Each number is 128 + 32 x the weight over the matrix's rms, rounded and kept within 0 to 255. Layers, rows and columns count from 0. Numbers have three digits each.

# up: layer 5 MLP up, 192x64, rms 0.317, rows 160-191, columns 0-63
# down: layer 5 MLP down (transposed), 192x64, rms 0.306, rows 160-191, columns 0-63
# gate: layer 5 MLP gate, 192x64, rms 0.301, rows 161-191, columns 0-63
up160:140120137120087126147150139147140116144133171143133135188184094140169141093099152185097102128065095194121135081106126144174096089153158153186049164110164141139105173069101124093086134041140100
down160:137167057128154148221133115143146162144102133155114090112134121139097162220140180111150132138097219135157078177165108167138112101113128110122185154085120092127157123148182144084087135150116081
gate161:210096140141149139097117155169131108172129126121191126064119017092092118090094123074144093149151130144112177127072122136119093164110196130106151135123080086102178141052174113090144118106124114
up161:069110153036094140179183130177122097113120101124096123093179116133144077179139118182139121122116157130165153134142130154095142159119154187135139099163129195123146139147134126208161129173144188
down161:152119139153127124120092112109060143118098129146105153141140106127129154107093066104131086057116133075115213135092133117139153124188087112158083033090144090179159115161109120127121134113131062
gate162:107148159103093133102143113071160156144084110144119176142107122004124109128086094134082158101126159175098131136118142180170113118052143201154135162087046130101167140128135134111133145110080174
up162:151117142108174095112099139135152060079117102121113124082146077160108140072140128136152090134191144085079128102138161173176114097075122148135091172049141178174109067132183121147112155099130065
down162:108153100125096115107085095067171172156161090121119165083075192170118098148124110100131046104189130151172131104117093112112145127105165185150176114134106104170140142122102099107150102136205101
gate163:186151121137102126187146125121171124133108148160194113149116135141159127116059116091164103085102084149110158055098111080099191177109093136148159135122043140133136137150140178095131095222070115
up163:165170141123141121096145086112123161101140132111112088068149131133153137096125133073148111101144174116137152147141080104061182165057114101115181118184090151106130145118092196066185136128086111
down163:118061160164114145145151139098123138173080127152088083089080120143082095167130110075048148160144106110132160153203082149136087100186123166146091130105112160161137127131144086156155124131158169
gate164:173112158150169115156096204116034074142148074181138111154089123124173082130146092091126055164164089168166122094175141115128121166120122203140128136168162102127119103131097103099110125128146157
up164:114107058092124133136148087147115120136118175119140143112162099054107163135146149111188122157144099137105142123125177100096104129137127057172124141090122136129129119121101128094107125177101141
down164:157099140127160138128135162093104110148142127142149124100142133130182135170135161130062149129122145076102153114134124070191122181125087179098085124173104142156101111127106124103137130118178127
gate165:112104153125092115114123170155116111090153124173130132140130193111099127163173120132186127075104089129081122114126141123128077143091135152117100129097094121159065114131094128139155127132080089
up165:130136109129111178144156103113110105153103100170143136110131145168122113099118143127154161145077073128131137088160154121125135122146147107171073118083156167104116142101135125146172178150099108
down165:099121083083109128148103126112071150174170095136084126122103100167126068145098085135147124128149136083129046108138102145140142129101087124132153171142137132109124146103141155087155138154128138
gate166:127180169156130111099131176142120076119107125173102115092110143122108128155078116126144156140155112179152169150041174167133103034155145133149161185157096082115130109091119074094107119112129135
up166:115111132095042057115111128170151080111073192171076126098137122102064161143115157115142095144135124143106124143134170121149162112149104113156173204107130156111136123168070117099109123166104084
down166:122090084167103158135074122147124050132152182173098115158169147178118124103095129127125136175176113192147149097088100080115127111137128103081161160169122141143130091138121123198107098108178183
gate167:167114143165107158164150182076071139113145154155137112176151110123140105148158108124132196140077123210115195168109073195099196155124149151155119178092119127065149117143112120078118060114122130
up167:158074067096210014125096084078184121125167152141171113147078146130073170084045160171135127160142104153146131186150232085188009139132135179136087109101164100159151038128172125204074151159172123
down167:209100105006175133045206138125129120102147171125076209141102123146140101167095065220118135100095090173147191055122124114167073048115223171129095068077159085101123101119079119176090114087121117
gate168:162132181063158145192137117153163107128107097142155185112126155142135113162082098129076142189105091191120127106099144148104108151132125129075086121085126122127125114193154099116111105106061140
up168:138104162119172095099073112140156170096078102118087123189094178132120103130136150148122087121130138120131108147094125121141123168145131127122131102126135119153095098156093137097124092103054144
down168:162082136139078151166157126176096131169166140078135126128129156150144173107137116181139194163107101156147073101142184135156115104149142061106168159170149102124151110105161060121145163130159147
gate169:141094114093133069106148154137159102121143186148105212117150086104106126188136109099134126112138081137169123100092163128117173097123107138115159095075093096099107088107095156112092051142135157
up169:143108149120136163144169070126154103125106168150113164077176128199130078133123108173138104154103097173105101130091136131088113193143127131106132176155148171145113162186132129122161118129120121
down169:146141149152110103157111137130166181071136091136158131116083133093170138157174121073176087119206115124118161102155134154115127168178077142129090125167126167148102117141068090158126158137135131
gate170:187146186183141114155142128118154096163161131120234100148129200117087134114119087080115139084111158104104131147105091171113106148133144103123141147131120102139171083164064097111150087050133163
up170:099095103079125129112119069151185159084137179148138139114159177118129147120122166145121170155149088114128143166088110213147130085173117175124122149111163167085117127121180162166119115166116080
down170:155114173158158124122129118174123111116121117084170101120149171044157097105088000116108117154112150109157173172109109143120106114092178104134188077142123050144123105129112153122126145145186151
gate171:157158138097067099153168121161112116148099117160134152110157128108096110097181110148125157131078125128117126179097109168162131073131089115169129151098111108123151164111145156113107090128107124
up171:110131116151148081156142113131180121124119173158160112136173042074156033108102158162105147108122149100158119153168119064110130059132179098151110173116082113146124088067117163112135128113138103
down171:117154072116173141106162145149099118115157094094150138149116100145091171139147086186155147105079102121174054114122082082140143098176138137120188094126143116150118172173175065146078118172222095
gate172:135089170124140112065137201100150111121202089169145096177157116034090158131116121136078065146171113122167133108112089182119142162136186151154109145159132095094158178072177153131152119088065153
up172:110134171108115156167089101068119167116100132109108089137104158099051090213153128112092133093133157151160119105125134164112200152101102165157120145158133102118138106099201166156126114172097117
down172:121099165100203162098110182090130114101124148156065177158182141143106133135123137146182141130160193149156172091138122118084126144141123149125126124101195104151125095139163099097128170068173118
gate173:174149148191092122112145182173143092138106188080150114081157202116141088106087105193121152107092124164151169093170131155152179091177130113132139184159070145055107045095086140109151154141120128
up173:106083132155111135114095082101200090172149117118148163128105124130121144140165122132127103178116107131156162148154179119111105169145088120170121123120142061114100154052126070166093158076108126
down173:087136107145139158132130139128096195173131152164124137124172121097175142152099191109117162154062112115151145059129082163129148166144091177134138088099107139183115115111170075180167109114126123
gate174:160141141159102144149121115141131075115148146122160099141100125111109162123148084128142173113088115137139157133145135115151151111141109114128124138117120147111111159122123140170133087136099119
up174:072066147176055041143067153143134159068158106145156084121135158122120121110118141179103140094154026141160151143241160018163084178146135112129095047215130160147130106137041136175140122101167211
down174:143145144133211222173074046147113125169097084123105109111129078224130159160154022171161196119057074132089077084139170099118102098131109124143204187116136159138179156108133169147130141173149156
gate175:118136139092080158102121125116127153120086119194122187148076135062068142133089036095142122089139098145158187152148056092088170119230103081146180160052123147075133107105147172103117070114135065
up175:157118128082146133155098123140096153057166143122092157184147060179133149111113133138131124166115125116166138129126188158117096145030171207125161158108066128191230116199123109184128109144172195
down175:177124106139170064188154082109206089180076165121095121111104117171089040139135119160148161167120153193160136142017104115115156134127163068099143198097133088072121130096158144144093085135153057
gate176:166188103130112090159105107081128083160106093206098096129118111182098130090088129159146132087154150096148148127106105144149113149092115194102114118143127097113155074154082123079132136167126039
up176:155095170131106079200104150090154132141078121093176135136091171169113128104079151074127142139140105126117115111162099145107176180125103140116139106126156073101140156112121182121165113144125064
down176:067169080141149150130131133138095103084136105143154143168127140126189122129126222119116048156147120199144124112118189140140175116126111115136107136108109178117081133105098122134074111129171135
gate177:141135108107154066117187038145149147069105137138101125130105101100099125139108129100146175145142105147131118131101097108175122159123123154111107126145108117093142117085117161124141102149146150
up177:149123141104106111125091166182117146156163166073133105123183093132124137115141114161107093160107143164131128123136127128105148079122120122163152125187179183095175136134159139110098111134160134
down177:179136133134108125146169108091149109099091151138100167148102157167074119110090095156088133121148064129147135151107130137134111096122179165118115140113151107147151114095142113119092164130147150
gate178:142123172125125088196140192159111112118142147111102152137099139133094155197102131084123107088116148141148134134062153093131114100154214127107137163105058088086119105133113173092152087119071145
up178:103128100091105114156081202176135167131122069112134164161178141165148105174138123153165121118142139102104117088109108165138151128116136054085118109111169075044141097171139110178102130150123151
down178:166156145060127141056132115086086077105155192144103144123098139138150144108120138140143107135162130126075103110112128164178085140110107148179184122148098089142141132113078127181134228128134152
gate179:132086105080169157121135122098136165103103132156135149090117085118151169120116118110075166156112112162092155052093134137095155033139151105140107123148104108122094088175159140112126152150115094
up179:110105129079113131132094163110184140091142133129123166117109119154179144104107115192171094150140099152101129106156087100090149141110141130111135096125151145193117164151178161149116156091130103
down179:144156098133129158138096152135136159109145097093103138115080079136147142147082140143130193130137169165127208102109122133149111127069104085113124107170173131174120150097119123142133167162109122
gate180:168117134190142135097123156074117124102200121232159185182102057036111147165177112087101148116097079132159181059072111129139221138182159138093160165105112147168122127120139127091100160098077089
up180:159173052146152093124163066066115076106134029122185064149192143242080110129085106160141206140120115087112117127124168065083113121111078172086129107111101174150093178137083132185160096162129178
down180:057179119132144153062155077116075093163128193149116169040138199127172147108085115198140134157144135119164137180149076137080133140177121247090117080125098107077201082102123114163141149135125075
gate181:145159166129149147121119145054122189148145138157182145096185170098103121131117116118168178106177125116117147101127077181086093159099119156118154145079120149150059100137120169144091085110104171
up181:115139129131068124133152175136138131114135151150170110116122105150151127108101122126141081128081111053131141151123142131125120125071174096125156189207134117126082144112159091137131141064151144
down181:110115137134104174142065106101128142157102164115186109129192130124097133084112098116117126153146136115126111135128081100153145179121072174097188112121141121137107098130046128108104108112196099
gate182:131084171142148084071076098123177120185127124122158170127118125096096167111127130120104117181150124095096132135098103102147148155135180125106124137067083138116167108097124128154148106184113065
up182:025083176138144146161130164136143134134155155177094130089128094135128116157132123087137129130163100142143122068096101146131123165122139110102145126121162150125086132095199130146097118100167152
down182:131114097118102144151159123129116121111064093105117120154139155145144133099142200114116102145143111191132098123163065132093119054125100144110154172153163147122169159132130161116109130042131117
gate183:108113143129198112109126139135093138125153120141146131172102095097151110099045120106147109135166084181138144113118123108094095105159170113078105136088141156052099161084146154132130086186057183
up183:109119180109136104081092126055130091121103169123090140177159121099164059129131129183136110103107140114110131157117097101126114143117123115118151145161145107136121204139163107080132149107098075
down183:157114135128110064109100188077154117162129113139160091144112099082127128133137139152062179144114146108080158148130097107148135158106163151088196132143190143151146140138147117086151117091147127
gate184:152130138040117111127144166112121103161121190144177095125142151097106092129141111138142146150115171102142161071109148158158177182082120126120079100156141112121206118135190107129130156140162188
up184:119106077160175162117072126143126168108140124135111128200132151139167184088141146194120120111087133151197114142075119111163154103162114155066137122100154109158112103118105087127154066162131193
down184:145127118091145116189140165091146094126157182103187111152130155124187170107175049078175155138135138145181124103155151101140104156088124149143117127092177164153163171164174102110122157119153130
gate185:079084132106122089133157180127148128159160100152193152133140147134137087198096117105126086156165170118139158164124150102143182130142109141136129050102135100134101141143119116077096134077109121
up185:125168156138124133142169166122104119141124161134124098130117144103111154129079139129086109069116126173151145170108134143091116083141073132152147153136139175149180157085089133119130113112089169
down185:143109130140125169102160116100181168094112118185087183181150136078144123185120074145131145160083123147140109140120136175116107153165147131135155094144162105156111146176137124099145146117140118
gate186:134116175102157089125153129060137087076140118121196143094122186107098113135153120137122146104153069093111177159098097114122166105164174144120111163175116107138134090191143120138130085075109126
up186:123151077133133123145135121131116106165155101125066159161076123208149136107090110166159145163139105141109115123109139128150182142093094150120135152138112131075176099112157115143075132206130133
down186:126154143191121169109126165128133100089071122133059161184099150111114128131153101136076093091110116170150190125151128131083124094129130169112135119088143077092107117107094138142157154120083062
gate187:151140159112128099165127111081148123132114045160064119118101109083158099144144124116115128175105094177089158150132091095190125167125101155148121188160123152070103143129102100130083140145092162
up187:140114112183145102152145117203169143157153065126104147121197142141128155196123133125132064108098129129127136120136169076156151129126129114147137140170159145128085052089122127116142143132148115
down187:076094124100087128158189103165135076113135204172093130181118197159120130092104175123123133118109147062119108098126178139112112135131171109135103118139151147116115145111135128073107113124153116
gate188:142166087129125149119176191120081133163073154130078079122177087111106098078081059101148173112087131106133158184164115121095183109081085170097130089141126120104142120142099108092186140143115165
up188:093132129200091148191110167142114130070124105137152168177109027185123154084153101120053129109140147100113130119093145076097149146164144131126158177123102101144152113177202126166126149141126120
down188:162199139114130114155138086119123073098175126085135104127142149101099122174098186120163102188144138168135177138088189137171139161091136157139169108085144149109139149175130177173130135103065167
gate189:163139148109113094171126128085140103130132069113149189090131159107152118107152123140114099111108103178127123184101140079143168100130073178129145116143141109134130139127136116137124130167083128
up189:155141160160154109108114173123102158178151113104102139086115117119114076156171124140084113102139099167075135077135098140122160145161097140094137164163147134119102070075144109114138106088120141
down189:090098129165096118135121135163123140159092157178090138090126113123095127129138177125120122114093100122130132161090125134137096084173139098158140155180143132161159167111073147073137126111120115
gate190:165147065097139107161166085140137122171176121129175114096187123150058153152117108128171154153082127181116165139114159128149082172125160172098133204115068072106140140136137152118165073185143119
up190:164154131130125149158147095132128138070069112162174099082119145136105132120168118180193156114180071075077133160190082105160130168145137175157166145113174134152122134072097106194172149110116112
down190:185057115104103135089114092150141101179118123113203078102151119128175186133180100183177150192116116114196221116149105119114120125176099093107157143110129154156145152161137129154109118135140120
gate191:141082175132103116107125165162137146156149173110153136123150097101076126143143140195137090114081160146155165125080105135152137088169192107159130132129102121150137133078108140078111151124125080
up191:139117073132103118131094144130097145095167128099119110156120158142166144081163124132182128137112141093175131096066094174085154097092151128146102161123161057119112157135124154165091161189120106
down191:122122124163203141131104124119197116149169136130166101189146116112113160136155144103096147113070105128144104090158106157131099147096110094151154132152134118076099150093132063079135107085115155